Weights of a small GPT-style language model, trained from scratch on English Wikipedia.
Size: width 512, MLP 1024 SwiGLU, vocabulary 16384.
Architecture: rotary positions, no biases in attention or MLP.
Training: a variant of Adam for these matrices, 583M tokens, 8889 steps.
Each number is 500 + 40 x the weight over its row's rms, rounded and kept within 0 to 999. Layers, rows and columns count from 0. Numbers have three digits each. The size before them is the row's rms in percent of the matrix's.

# layer 4 MLP down (transposed), 1024x512, rms 0.0436, rows 451-487, columns 384-511
094:446428521540466523558447487485527490558495485503540497579605468518550482501512504467583491444460482510488493484532401510506485533504470473543455524483462520509505449537482522506490445485516508520540476425521541408499525494588542510499506531529479532530555487469533445478488440545478525493501509473523526529512406504527558487483481466561497466475519454496564494501477588554512414421516
100:469480512549467510500421487501533483463521473519506442509591530478456525501478494544527461505538484501513523505534545512469502557488498441488533553483518566508466523519502557527543553486539465494528472558488576467483467433505471443482486517460508499522522495553519498528606556490462489567446494487517474485523439499453437446454461541439564487456480467561510492507482506554427534478623
101:479434476408542477464520433535509562534474417423388468420474432504490484401537463452539509551474526520523550513503468464601556559485552441526589515431496524522483480520445478479456446490491506537460496551492461501513484485534472492576521509530488510406425524534484515550427491557470469522465500494395436479452495610511574513515529509541494536469477446464490495446515482436495516516470
097:539511490540458461565525495549562560429549551569354475477489521484527532489470428527456492440499491536510518494488456468480454500505422480496543515475485490536500584484492524522515425467501512438579456519525447589547485496428508484462523495504516487441504439496472541497590550525492452515520535484505542553500535524579485507486485465445453497462480479497365512492491507516544438576465
104:551534494529488556440427500521493589464538429577611535455482503496492541504549491578474520492524421500490527424540578485480467551534486476528412601518549512612524489539439441488463526544488462519489482442514538466503552558446482494568543503480585469523505477464471556500541520491457500460439518509439470487464527423482534509437483498562570548547492546483530527484531531508484492537492
093:535474492450486470476460479507495484494467561468334539473501488527498466456444445510541539467543476534510527463563505476519487531523439524499479479549505489560527487538526487500528520469534478537504521468518504501455495410522473486496472457462451511487511467506494492534546485499536411453456461472472521562485520560505456462537454471485532472520529462512514490501453516489494456453501
093:555548481432538478470503508483497497532556522468485549421558492458505515525483484500541518509502565494498512482542530468433516532553505499458468531555481503520527459495518482434492510480519547541523521490546437504480555555513498476468544496457526457492565479471524528402537527476445456549521494539543559479477463484481436467486413541518433485574479491468511574467503507448505611542478
101:540443475503456494516529508461487540511561522505523558545474561525498555408556451500535532502534532489496450488429503475468575519491468486508503545489540562569516551473483477415568456477427531498542475495527497559477476452504498486477495480543478487464483540547480469464521485503551487460522532547507511602508594504518562548548493522497522422455507437560502509554510500575456487514512
095:531501446463499522514522543486444531538487522411535532452500519472556474530466439480477586546510514555498488453478543490408499522490502477512457465486422522573472508484416543509545482429426520506544506542455432431443534513587456530406524450527554463568483478469588527496465528577490467547490517482544496522506461496490464456544479499492515537528448443523488499509545508509502534583468
102:476514474547530530516482501521452500469429479504469565508535504431500531551519463434517483508593477518574528491506370484487525428574516528455537534495470505452479593457466487489472486488479478528450529503416480529534581494459477527428430423449494467502539438492469539527418497570518484507509467537499448506540525557488535505433471508458478525519525522539491455579491531479474478500545
086:534439479536435525562502570521505544523497498503568496422516505498494505416526496540470487485445398412486522519495499531541492510493472512530489486469487501461491462468460453516475494465503492542511543440544513490537463511440496528596411437440477601426455563472472500545490517545520505466543487498502535539434544464515476478475517499539497504564613537545482493426533455498529488476579
100:533532470488489457462551472524448456501521468554451497483582502483505524566472514481561546493568544568466464560495445482441528463528493544536421531486531474509514480526509475516512487505507503510497504481489496457470529500504589520440572444533534460495466452531463557471501474490559495521501517584440529526503536419471532517530508417499546512520520527464533533454508426522482485491497
104:546514482549442463498472479469530509563520488550535523540473439516477541436485525504507516498550476467476438514446559591491451515506518424477507479552442568483477518491512540507521465540489511492503509526521552526392467543494480428472557493511545527523466434465543532538415481504523492478522490550525466536533462455480393541497442542469494580458441426500482518534566514479476525505446
100:497481504532403516508496501528457454527498491500379436474510533466526514531514523511526524485515441518489422463487399477508489514547454491569485496502505507497470446542515522505539587452498524538500485523474484461467451560436505562451517554438498595535519496431462521453528531548475454464471448507480420394540509467434513448513548458423466527467557506554521562465467465409506507557505
100:505417436491482473458466541519538421541466497529500501484506440522482497512459529591518520527570530507533478492547465526531503506479512582475473535451538481495620479512575517472551531586455512508475551439544540518552489455538468559573464453479475459542502426541517488535509529470485497467463471431497489502472566530509513504512532507511479525490498509535477456544553572475505472472430
099:459542491512506507507522521506517568481405436533453482526505495490527529544568485559505575555518491535528522528501424435508532556515503453485469490475460475531479571512510518467472498476527512515553478500473511548601515562452456503541546549483490482529453517511450502576432539553514430535448502467459501471491521508494551578554551469478438483557524554458495509529499520487482496495564
093:500503441459498500502451505437443490526517472501390483478509572475550498579520441542461541533575500487544476458546512505533485449501457479546457517494459444468418463500469441513537456445503503511529526493488490540541520533470490482495506488506515520441500515474523529474450446511509506489489440464530514536529451459498420493503478477582566473492507499505492477512513498517449443486458
099:496506407548467591536432428461526510507532560505605542475525564572503544476574501493528492539518503514483453534500496509484481505567472467578484555431564547561574495505480529517486451464511536465445515520521473456494443466487504459490489530506502547513496462505444447439517483597538500491532548536524506452526492424480477480475514547473553474524477472482516527619476490477450387580482
107:485498500591501498542476496456585475487483483546458531519488517539474543583444513384500465473451522513403469502463547523419478488574490492437537498529477544498532470518592441446481526557508484493461470386508546511522500557540521562490508525509540484517463571486465558490585484451434487528455426454505498508521500515578511540530475543430457496468505510588546548470505461497516512435528
101:510464476533520513477513415479492556494527459449478471448499512415488523467444494462409487476468523493563481506479513469433510560492560491502450461451624523519435467539496566496452469487485533513529445515528569448528470534449473514445475547471446508493508530526536543422520588532475520479549499520477492535521503594511541525497485527474560503480452473500523458519560497506526513499489
096:485529535542510487527552551483471511531513502534410505509528445524534542530477538423557501514469510527486538492466460427499447425461537499468484490578512546471541457531509537594485451506557496503550507588469538511488462518491495521536566520522482532561492490457509445450515498517438494444492497594472470522508512461540501475513517468550475555539470491520479462494457546412542509543522
100:514558519423515597538477493524474553487501584519672402549564461483532533479507511490455550469503451483490579519411525520513429515517479464518501522507485524442503555477543491478471500462483519516493410482501479467436479499516469479464506445508452521469503518519457557482533441502451450484470541491497553414469511529509490526567495546463467492505536501472506491533456536448524472459517
104:503565472585511452531493510529439461510466534453458474473502518499471486499511553440504463461507447572493508495434546499419494475535522569479477525524553520482493465441463464446521513473477500528461469533459599489428498490487560523492429512565471472462556540501510499484516465510540522486532535445518528506483461497540435433503483537573534513520495455447503537505529525469540496473575
105:559548490553530537499565502513426485440480565503352505431506455452491605533412509529572509473527464474435480553461519467498470520506566552522554479508525570479432601453474524507502534462436496491440436489548420545463466467418475516497476459506533588451469513445481454514555461531457532559526554543517557530453499523457526542441488387493474573465494507484464434481513540455445474523436
102:515458474458486458495512499475567499441565443451535498472500569464501437555428517598488443546515490552551560483449580538470515533519474475399429565479515488534508499463471584503458530481466417510530499549502508506513528565523485531574479503493518455456475463458538495531571524462553419516528519480474460485473502511443502448548477506463526487419528439538488498534535434391563534544498
102:505570457527536512539520482495509582500520556508398549464512485478469515405565543513509472465529515500523509472531541467514560496500498482439521534403464475481523532405495510549459516478560469460508544472508521552481497423482598498523552513547489540505482440477517480481546436499472521422549527475482465516468551442498544540549537543538486487444532509468427507438554523505465609482576
096:525578547530545421529479480540514491517498450547447493523462450451468476424522510457484534433539517523546494515500516520526426552476516512523554574525490528480454566499569489494564480549420531546504502518603512470486502507544493452506443558531457523509548535535543496577423508474583554605460470550543554432561511548481526504499510441515511493537475445536411416497520551464484503483478
099:479574461513452390436419537542460450502525497478556565559522548526481505620518508434531514512524503498454490526500479484523458459521515488538489502510560487460473492542489445494397585486522526476541516520501521521536446537523589448526497462595513436503531487521501516475498389501512493525438529553505542533529471473509469518428436571546506535482442461515468574561471458512585454480587
101:489485530528530533480556519526521497552495512567380495555488494515497531499429593526489521466578515421493427491532546491526501472466557535500527487569518519504486465513535444510461515409453496465464476462462528521478606552522494528474481408508536474467480477513471491544508532494491502469592519559532448484444529528503442447536458507542499509506545555477526553479441558508464478485539
103:512504563536500564436464543512494553499484579443337532547443573524513429549552430501504508512510466451527437472415520478452535456473488434532438548523483516520503550448402473452517476447545505458518504490497467456519458526528567502542559520488508512470522459510509465458438500536436438513510520467515517490497426462468523489536453488531493441543517477451475478512477496498508539556520
102:537494572597529496510468460525484467521503502504458589468464486484521534460592466450485510519545486416502478451468477537511523508485528513488460464574442509485539473511506557579482498580502583522519522478577542599568577582491567487489512558531486528513441544541492547530369473483545526425517462453477494420474489543546540412462501514483522529501506496448515478474460434480536498516542
100:505521445531413489437457472557519511532479438531597499533439507557416508487625510472541472496454504594504452525595447475482461514490478497458539483453506446495450529497485454523486512585477496522540506506510503499483575526496528491530487500440485479492537412516506508537513466506548544471491553517422473436544551541526482480421470447507477509519470497473470577433562525427468492502462
105:501489476502405544501541538597550452577592456521468443455561411522463463498454539460499541542456486544529482582504549458540555469478529493442479489523465463428478460478548458443422464498480489559427515465458499472485487542480521520453460511461558422485503459497492501472486559498552554437543427513480484519477518496464499520403515547521542537545563514499496485504492454462504542488458
104:592497541540495428545494515500474482479534425507468463479427500484512545490542475540530484497467442474538498482580552517476485524477534511510426532488483518436550560481483552475487443431421527427444410474468453477498517482532446532563498499504499453528526493478527496540587499465534561469507523459506481516475512403523455491539515514516442422564508513470476524498502489425498454451501
105:458546537511389488523451495477492546490529474490539533473459506527430502483471530543508582553484525492462556479499544492494461519533418530485535499504547481474494509510528505477523533480494549529514567428446477499450505515429471555498538585464517490531552511541615487531491483502513483467483482552524466512548481472476532561465475481451453504526497436537480496478459539504562494490498
105:433459497563549558557464537476460514510518510527541549617517532571487546550555510508484461548550446494483515567525555428512503550501515421427522493469503430493541557547524534531535476487480480548479487540503556442557501502497460537511571515502486527511482488454508541444500517516523442500511453541472492474444517486531503508554468487461488543457536512518542498485507503506459499539548
094:461525567473492492488509481434474490479507472539437509519464544520493515449532566511487480419522514454522451535449467514554477449476527510548510453496476478451492437457543432501471419478509554423505480515528560468490556563441534462539478561554403548486461464505453522512523505459479544498495494547522508557457492496532508485520444489498568476529497587483448492514509467423502441440497
# layer 4 MLP gate, 1024x512, rms 0.0436, rows 452-487, columns 384-511
096:465532480461537473555491497458507474545483544507434465455480492495521508481497523492463462467547536513521521521484432514570435526481432422462504479494492549508454486586474425506469469479523490467546541491474511520474526530447525536522536523413469501463516389526562518459556461513515461569460549508510480505476530494508538527466480458510517513543450482503497458543441444494472464477510
103:496449501543449471532492470499515596525506573521439484474458486483570498439518474546495550521502570562594492505557470491528515519484529447484512467518431531471529490416470501565416544522487451551466526507538475491508492466479430540530446517414512548480446486575441506542482519509543472521484533448514499506551534448479525430507450498513536482548519589507581449473454502505495500502491
091:516542467541570479515388518514565450490464496601485432555481505412566578519519445487411553558529473545555564514515499474588554459502453524486469501483523525483568522506541432505454540535581505475527564495515507546499493483422504444548537484542492462391589460458579487536560488513559512487522596543509502492523561559501526512497543407519459552522464536446468516532432522505584486518478
106:496469532460533445547406490473508551549473523447469499541507465543497456498480488549538453467530458494521612442462418474495407584534505497611517435445516514409565499468533513550497450509517509482461518409500499479524501476533533479459508513412524520419442495512484491484514459502497539551551507467486507485508518512562536542465522500426512474524523475487572501530514479463451524451494
086:528484477455495438526473456521519463530433490435482529495525480521512513454502489472522512499488509495531536470544479447576531578527515502500454476503494453513516445577537539552502514518526452538526530460449597461426449451496552530500465481417404465458522524453443543472505429550447455504507498499457515498495490496432503537514574561491499498528474512531444505467442487535481509500483
088:481457523506475496498492547428510500516523481524516500480542495489461472487438465437461455530505532426501489583537506535543610445503519456427515445563490515464480454590531499599466497478489419487541460475472551491462430491506559463484542586448528489465577443471595492542440455470494578457507519584490483580568442499569526500463513523522517454531487518483493479519548473527526497554545
099:444510449466512469542481465510499463526450495481473564473450449493456549515504551488517542610516479504486532502564439483494501513523483510433473466563537505462502505490529546524542506559514537490496485412502539546502490478492551468355585517470543484492504471515534454481450461490405498588527527489504506473555470542551536459502521536487510512524452503534490543500444516509452484455518
092:502482504459514519491476458430529511500444500499504531504507503464474481560414543520577465514617463536504556437487534495517473465523347486499489478498450491440550503433405516520554499499477517467498510504453489475477546458555424449442509510555533477466490508471506516418477500489484422541434508581475533496550527500508482480523472459476597513524544485441517511591439534539449463456484
103:520545510501520477555445499486480476462493504499451580468529626478465523470492565556473527529471473443484501521508574467578509508483448409543528575585483413473500513474530549587512478538431523479523456492462568452534526550546515587426533394493479523431553519528432473495458499532456520501545535491436523508485424502510429491437498532472520514488560461489452501486455492479465504503473
078:462502450522562524541498477446472498498410536507472526455515472518483475503461525457587518476456570489462521521520473493452487559539435504490451492538519545460469474562461615515546415481478449499497449505484535503426512522553474485500545550463466434598550431496567503458457466464500527542526499405517480493505530547494543508486542493531514532503518503446555508429519531512545509540513
099:445503464566488506510501473502464509392481506502452513540519481477507504536461458613490474464495458507430489445467509508449536541516477466503590523503501506484426444418443482459501486518521484483430529490592480533504534480531490505482445537535449526440514426487504531499521451466485612479460443508521633459476515497542506500496536449457587592526480467455530507512454591512467444544516
093:412539479519544480493453501498519486527475525528441505433415528445415419407486533543540500532466473528522530503524444478430524529453414444495500478455524525449513474472507564589479458448538410518464491607513545483436561550552543427524529515544527561467437504476520461451488457477497512453499517577550482460526457476529490469541450524503542581480450419421550508495541515436426474533483
094:568446478525459455506508514495531525424492537498457529484431487475490533483513470535446548508547536520502488466488503505536523536532609536538520576489474422437540525491576465436538597541465486454490530479516523521479517579438471435516474558505534492509436569512527476553554543532467511495432598429513556503533475498524517495488529525509547519485490493533594568482506477524464493515508
104:535440568572531499504451533543522481450521501496490473539525585475454483529521535490500493561575477534489510501444552517499540515478446503494470476453480441508467477451513524471503515443540530433476536525543506519437565451506513465578550473488437572429562532498466489531494496571479501529486500533500524444506386453483502535535494533456493494476475551561502517499481518499483496593486
095:486508475425525509483549497476564513550477514448470490452524490392482478515411480553463435449455497464543576488518543488456447522500499525494456497469468489454489509428474503502486436490435528542471480544491458477571487471455447453463536517557545531468461510500450439510501485468497493479460478523471495456539498585475504503395471571498472509446543459491487505584456479465476483474493
088:507542501526461444515451484465499529559503511528517505537490508475547469480458541529537558508423478566482477461503546485504446469544514534536485477493478450428482464524471464469517508493510495502564515493515426488412459403564507477440474450529457418453464530489441441489501506530431498494538495502507487463541513481491528508567533435515582562565469457526495457520498490582422451466497
108:546495556501497463489484516578532556506518543511459570524504523538510484498557546541470531409454497500461546506528534494539529490515545468567501491489493466515508502578453453493474504488532557471482475517504566447456517524456404449533506492453493499544532467508497477552493476523461536481472541467518517493478546460489497518464461500476512514508473490476498508480446456604497572547524
108:562510454484473470528584480463529577504417500485453515471498476539502524539492483442514492484551496594553532516496542481459514519453478427496484461483477483511485503519524510559476521497519500554515485483472528614469503466470564503457511460488501561486515517493486537409502490476572538490434492551446494537536496474470513510518552530564440546459469535528457555500507449552470554482463
100:521478540519479484488461511427498533484525425493492538590483560534539462520487508530533469475499471518473487548416463497562476458532557510544548528537573437449558577514454428494549478443539542430537567530524535512457484425499479418518520507529462538491512609529505409518461422502505466455532461547532434512565507453539424537478527487497449427473488506541582538499503556500445442488475
091:507490495555455443498497508538488479540542536472485475510464539495489484448502454462506498501520460528498468455513583477503572570568472502452540465495527518484476446526496552562479430514501518466527448521587483486516479483515486478445501479402486478534470547552443466484534439458442526440551564488486468499542509505533454470480560495526503525502474508413510553515529456510470435501494
108:482519538481549508566499460564494455529406456470468521478539490442506417539413566501476559425521460493595553539561510505495476484587484518529495411478499477491561458560535505485425554486473465590494589506483525472506471563521488550500491484455412452488487449527507468531512503510463545531491523489534551509521537527484509450537492454516481476519478449439516469499461496567549470568495
106:520506398584445437521499557578479581458470532499491479514512444466521508445407488489528487454544504503527518462462479443520558512528496459513432526533519448532496492410511508478501565441497524495483559454533501504462507440606535507471455466549512525514557512566476458547486500528550498426501530518551494577524441520445449502480545439532483545511498555521505504570473512537516532425476
105:507500465549564504474513451527577544479560502493451514528457577545499468521510495444482540497466458519567454531527498416461519553462479553473468455494504440533443513482528497539516558495437532459494519486475469527537461579480482502568532556483486511445435488490437490522536471480488553541484462496461452526486443540515532504495594531464534614456475478451504511441517511532518552578539
106:529580404503511471531515542455482549483558547474467452479577518514577488453528565543444453423539512590506457532555480437540472509493568454543478550466560513476482518511486546516476464520533475429489492466485504423440466515485563455477556504465485447446566543460526468485549453469474518512490526463453424479450481521463483436516484541498473540542524522521502465518465503519508540545527
100:482552466442465434574511511475483486479445448464471560466411426479521476501465538505564501478491523536543527505480474387471478452568474482507590493491417544472551503479483493469488517501550495492510486410569503508498454510493495465455547544456498474472486503576588456526472494565467456589516461550473443507495480547421558483432425436540446494511497516389503518491506537501486453565473
093:487461503494442429482519502483475482596564572482469531485505528546549515493474500477544485518548458528539473375475569481549555501482466488496470497503495518505480471497513564450558487468473525426546441551474506503478507466517507563454454516517493481488455468468501605483528511539425472532414544407475435554476495432539501459456421539424494498428498499477533499484445501595477467491484
102:457513530510499464440508433529530513504554501493471480521516496474453497524521496531449393486551502530500501516516536482551500470501504519523508450461526451522460486519448535493482526484499455455453498417508510524537454427508411508555506457451516508494490529453460528466478493463421572491517489525535537508556571501585525520561507438466531472539516562459485546513475466542524480499426
100:518551504488592443442507510530404573475481516537395528456474455449489519488490551451557503514467423588518510494559453490429541517509451505554495466467498497519496489498527503465460519448498322446570500552541526564500540458537556557537491503491552416499442491483519452543465540554475486527533499440533533498542413576571543484489498556507482551515506488567504468501518472499537486511525
108:487476519566512444449492525495521517459514505445504470519477526498473476477445454532481583495451425420539504458485492513436499583568521421512555520394487467547474488497473419453544502462556505464464554454447541470533474477509506495480479469426484424463491486489532485504504533511513445489490519465556520480519493477537501502534468459508619519495470573506491478490418502547600528511483
101:565533447468524466450522566484523527454500517452478446463453481502512500532458501540498496494452472537521515490483505478507517554572518459594502462421543517480466549483475500563485480508479509498443509581557466511467482467460559480459505448512435483418497563566447492491448527500492562511463516442476471557529600471493492502524524449475445451506505443529496505532495552542499566583518
103:543509444451491479508512506436484554527557487474467507449555559537548500506438540555608549498507514507485491472424547477543490523519491590470507509496503484494485524523554491485513468435528593529500479472513528525502511566534527402512489485467466547491470508510467471558570449552477519489406513546496544521505585451480447535481459483531466493581459447538475549501528517479570493510578
104:497459531433539456570488438518500504489483449539481484511566550490547515475507518531481460499563452494540506554492506508450494418449520509519532489550495520489546455522603508455544517524506499507522516489502543510560521510565426528468473549422443485486491490544565459516514493443499521497504514594581480520559379514520557537532522478488466488541447496474529557514506482458543479479552
102:536520550504568472532591497445570507556503535530425527489506522490471498543441480541392460545481490510494566470510535500489532468529542494509477487392481511493483539470545605511520501468411521450482554457513537474509549461460487456485536515470514483482512489475565446526532492518518549534448480515495543511433535496569601457453500466526450545439424392420477471456527536475516473517581
112:497473492546496512479453530607486466545482531452454525485469505481529453460516534535545470485502441487511454527535568444511528500506507522421477502547484479495481477491542514443543442474608447533384467494540518451520500420574413523561459528564469433522459550472466511536523539454552480552571521473527504487532619537511489483466486443478476456539525447534483520542468442589495450489546
107:521599456473490458524441554519497551540560530475447468490448503523465449550422496497526484507461489500516532490475469491525475434508443538489539486545511485477539481455485501442495509453457514483504481549560533496446517408515553464500519470385469494436508522486547477475518471542479467468519463482523536505514554446484549491453526467492496429504497523463470483467532558554539440504521
085:552508489430598508486564515454541504461485460507506534404573476544535459521545569499462551468443483528534471460523547480410380532511523495545487551474526448553495484586538454507415529413544503523492516491474454422460539440452474530486484498477477417453538555431529519553552519511538482494496503517474458552528441495542467553455482552514460493505450477483499486483457545453562618457481
# layer 4 MLP up, 1024x512, rms 0.0436, rows 452-487, columns 384-511
099:518518536516446460509445486536461522545503505470539542457456459605406519466541516515512492502491527513448470459507488494445502499525444439495481511530499561459483582492606510534506536496537529543508477543540439531541517504512484456515547614490508429562460493510465495454485551488508431561533494456450498503547488463509432481478533518456397480476459468519553502480479594575516501505602
099:515506488472494518520553487487463531535429507574454453436486492557498543480557493474499451550481528417525466407495567512523496517469566491513498478533478535500485583457518528469457514426529523475501490483427493510436434518451502498520517489528443517481532521443539558547537495533505445553498484539420519549434484487520504518434559568607482479503512556568492482551551511455494473462523
092:542421502485490467503526514519482583513536513402484488527575554437519492502491480539441496396507454485445420471487500446407422520498514448489521460468542494507427478539532524441555469485551479456479496512504431512536509458514537542442522439426477479548430553511443540463535490519510449503562510514452566550448492445493455494520530564475457487523493507531500531529557496522472531503523
104:527422502499479544455470476526441556492495496495504500475520463448515536441445465527467511467457466405514527459489520549550522529532518482472451545576494540483429456486466538521544459561531476513514431462453477524558421422496452529518461475413456457564557442521520535531475566474506472470523456574467485534484577494530504533410546522483510531524490505439514454498444484529551483524506
093:534519549512518471487391522545513602469459580536410499501431496436547507505509444541472518505482476547493518511535547495500503493461501501526516544466417508556499511391511477504474527460533482415483572482500505507488515522516508516515537503494522519515459480528471458530521505443526467536450532527494528582483540501527477382528511419534500420544515438453553439461524559540544473483476
095:567437455528508486524463539475513488429457496459551471517511551498465512485503488474508489453524481498430431461443538512503483499513524494484572506431469500438514497453489533474477543558472585530538487488517506529524504542485482475483501496568485480466406502540452534490505477529501490546515506487534553447548486530475568414505505477571559529560525579494471510498562470472504454421479
099:518562492442536469497460402515524474428452486597546505491521501465502499509482463537492528464517517516575534531482452467474425581546557490488464483494488556487488463487489455503412564527544572494508579488568535515482525517503554494509469454444513519526549554546552484450498539534537448497481511568508548468570505461502482469535451489555471531426422518491506494517518528475463489535542
093:496450461502466518533499505452502537563396530499515510511452527442531426493490513500461516505538552527447537518498462532553548530445441484415477389443507503538471512546495439493461491531486470500503470508500524541444430494453528535525478488483517549525556560604455464461514503482518463525484430475546410524454560470512543472476560554484469490541481517516560478514495429522502497519575
100:480519457437529511448528476393464411492541532423463454466504474492487513528556447505545523588464497513535565427470478490525511521447495492587460497495545460475443504513503559481527472450502490462509507475515520479452511469550529550470502570498467445480546518491564556483477437502485480524554527506444530512471446556464539564512476531470491460503502490517465488600476554476475567458536
089:432515557454514544461487541585444544516462469485482523486433487471493386457522541477542483552454533445511530452490485442500451532492507490485540525509506546503477475597507471547538475506472453538480515545526477465484475456586563513500517527437525475547518458454527473502476464477464493486517497510450545439500518578527535520469433563485495536526543440475553495466499457468470443498483
098:522473495519499504559450579460505415533526468535498454468500508553520509512465530520549468457561485480527484473474498482566464538508543566435424464575575566463575511451555553462501467517439516457543528453487471551575486478491440504586602513562536501479486492504542487495461465456517515495498465463502537469478470482438542515487476494501476463517541500558542533430617462490512501469437
102:511534555558490487429504471508544558474546515491471501560536512461497564454475553468442513453485476485511531451492448490444545477519502446452509514494492395498490536578536474527520525516433502515471525568478467589490496508493537518524507415447483492512513531525513495508462550406483441476539523558538541546524494506518468524492521505507574522498526498477534447570449529494574542548492
099:508496542583471552444436465507597486502495486530533468472509451509434424462528472438459544495505482605495493427529510470525553508558510535503450546493494498462466473520474439530464482523509483496513581462472546509405481525550553421464466552448512486474495471519500462469464496459475524429487458502470497426481493504531553502460501430517517581526527521432501526501515522448498523464569
100:488486473496451523460533533493502502498495512574503430476512535501507463455503495457479536541474516464511421486531563486518502524514494463474491591558526498519497523477459502455476538559545505543439540529496459528552523508534522566495455507441475522452519522549425460493581476473502494549483497510479549518552517530502462510534539545558502473428524495487418528533487485512493472485524
096:506562588481543503547521507509497468519485479618507520530586551516509444479501462475512476490453488443458455529488531488526535572513519445538479554467564519509540500446502484467463492446497492468476471525524478551495494427567487563499497484507542521511503470458480528533515449470484543468542497512501494531475555508554538515535476549509473462476546498520507462512537573531430607487437
094:448562482479542484561564473469526475553504481530505480490526540587544497525499474486462548543519503517494528489495517524481503478554457504449518591464478456465371474480516490529538505512534435586467502439585459479468595565530506437490451522445481515488510513530459513511488540515515499487533474500450430481486510476469416472586482532525465528508480543521502473506496577508485417524560
100:477545469555494459550442472556494508449524537496496466538507496471517541469489474442555508502436533530541526574540541471498518515501545427450417516476517465518477554525508516495551509478472517511533487541464500490519511508499498481504507540541502477511521446544450522524532519415490503415523561537541529410486485484499520446459505497485523560495531577485577465507475487579565542535509
107:526503494457480559479547540553500552507518513470509470528569504478443497518510509449545508516485557499488461473503532498474535505473596515535523514469529564518500529502488567509506477554512571427487442480537552518467540500506508488519537500516550483508520419460537552436480544532476509548527467443474567483516445459490524501438502539530466521455543512525504501492486492544413490505556
100:381487537488443542468507487577470471540497518512498536418492523528471523476573494549445610496491510499512544455493450537550453407488416561573571533505458522472524562518488510475509494472498502481541462480353456499448486477473504492547511420507392503507522497522530476462494448536506415486549520556458486480446477544397500555510462476524523543595513508495512471464528474449513542539496
096:495516502482511490463492494400513536477488502504517515485551479491570510490396512490452563475502568443432483492392455448579546497506551493544556515513543451586548486461516527536539536396498493551563504487397562519579520534464490491510465476445502551440541482534462495488562498574589440408484483480404564420480522503493471440540403534524395466480596465500456476533408481543572544503502
099:462527457539458504539493512575478514523553488581496521477468551475454494524508550523463497561499415487507448512579508517540493496438449488517481520431508483444498504468586417514482465525485455458535377552547504416479489466460511496463549466518481498461529536414496517574500479498490545473471443564474488459584469501482500434433479533476522558564512516563492459509476437439486489443475
102:453477558430530546563479552511476507516495457473477452342480476508563539463530507533484511567450559448517502500467368472530476494499435526449544490462529518456499556485532461406453532478492516508479482551492516536493528591468433404498490552540519507424471502529529505430543513498522501516525478564415529567456515570484505397488464547504426506472518484435486479384505444488528497474526
102:481445541442571388541419489523531459535550476512473474433521537498518467555531482548494501507521458466460495568483489521516464545473434476567537407526512476560466519491492533563533456405520522545451472495523392459523465496520416430504502454507497582537574510524500501535484517483517475565530522521526470485461542525467459496503537391610485490544468495491507404478514476429520455446507
102:492498462549556485496496508517467522518548463429507510457562503442555499473521588572473482508491500518513526488510476450548467453477524524454507498504468595533481500499487450480476523526498410462544500478488438501527517497554482472507493554506481532469445603548500520413498534521539499627515545502500508520470482563449554514560496519486447543488583501530460385521485488429476508494490
100:559500523561527520475513490524546519483525546514467543551505550530546509474464452513534515537527512523590483471466527487508502529533559491485526534485500454549513459500488559546520552475459519471481543504480560489540504518510571491526529565457552545510492487441485513557481494497470505507522528537530520441541581462459514515482557506473456493482477486441552482431516445544542445441620
094:534449461504482530399508542476471482527517470515532511524504488428485538488449474520410504557474460553531454501423536508481505404468513501493517490453540482517479501460513469423476572458459491444485499563446509516515454541427483485605484476402566498530413507417550488481475447466471467465464466499439461517546469477541539484490471507461484463475521450467478471381546510482445520519542
097:497459457466511497466526494467486457496546428510548485521521505521455578554466483411449488527580530472482600488495524530563485450438526467496515530418558489508509523554506502594538564510517506497458460471475571500547540446535498475509502466585503511495523498460464456456470497508491521540505512560536566425526450516516463510546515549468531503455516499481473528534479491439445509417469
099:481499531544494504506483543504514516491482509477501499515536476417462479554464525436481525425502497514523511508499489534486443530433507490515530433559376486445516561509476503448496453508523509543494510568502462487564499512459427431493484492467486527519495482547496445517458543592526419520522534492562462506469478460480564464518494477426452460459486502498524450493453450543562427583464
109:501480490548490548530458506458545558560453490496491440497385513425536559538569523533472491542556476510495437530462500527431501494486524510450492546447466537398531573504487443452586557442482501527536419417546518530468529529415520467474516524509479534526492561515525477492606449511566533498534519483547490482497498519415516607425608580503405548562504429495414514540496497434477498533477
102:465471534506391526508563529428460535449422463459517484550458540464478462520474445453484505511477493493496476514524595478409576454525539500474535540515498419466526455500492491501527451550461450559512483549514543437571486475513528502515470503441493511453473486536491501572523467423541495529486488490439519489543514503560432480479470540544487507503501468495600557542492534541499516540446
100:446446450432484576515482456435510540478474539584461542468476476516524538489451447476556497594535512480522524504506495435551461537561436605476463577476589516516447538547505529468510499508528490484536474499430502485515509489588525516523514558545419463544483426467520586510537453512494511484553441505508518489464516498457484520534493511496481478489513571452435501490561499496494514539469
105:541481542479470499480544488502492458466464509522518497511583473477516527541444534515485461511409487454479502500498518531453462478460500476514487436588420511515543485535549554546371497527534371517477587479494479521510531524558526560483493408570480487532446534507465562471487560451493483588491503501518445505573483515513441509515496470512487523437538533478519452471483511532521513503465
104:480499485564550473491529516501492491498553500464500589410527511539525510480541526502515557492482427529504444491550528476528458438494522456501480509477566522487517479456491477518481475488534539536477481518490490483548523426482535503484493483489512518488460489475515524466494425554460551510495518418531499541499490456490463429521474464463575451457505466462486488475525507470458472459515
104:509505524476532510517462530488489468583428477483542552488546478519535502504544496534518558478486458499523531513525515562487487569489516458488517429445514455450502456529451454486492527506554501470549495429476569468480514510482547568506466517508493548541520453502539525485469571538555463533521534503547500466503501538438454500475483541457480481547537503532450459509457543478523522523515
104:502538525524471540430479454478535556418503464549516507559518498487495496584535506449526496556442536534555487522483515534481538480468480459496529483529462492398529503552476515528516492425518464485506488434439515583518472542483467532486538430521489476516509485536520494427496519535522519567543503445552514455489473437499512511565583501438548516581506409475483467476538518454489449502455
095:506500468505471493556485496398497475574438493485541534517486546522480524517545466554523478477477607479483409426504524528496514552450516449504543491477587491477455566514485450509511571500473465471504540476468523525458492479465510526470517501493533501529571497562467516548535507581454464486457490473481473518503524445535505516550435554528442485482424499542578392529527473488612507526551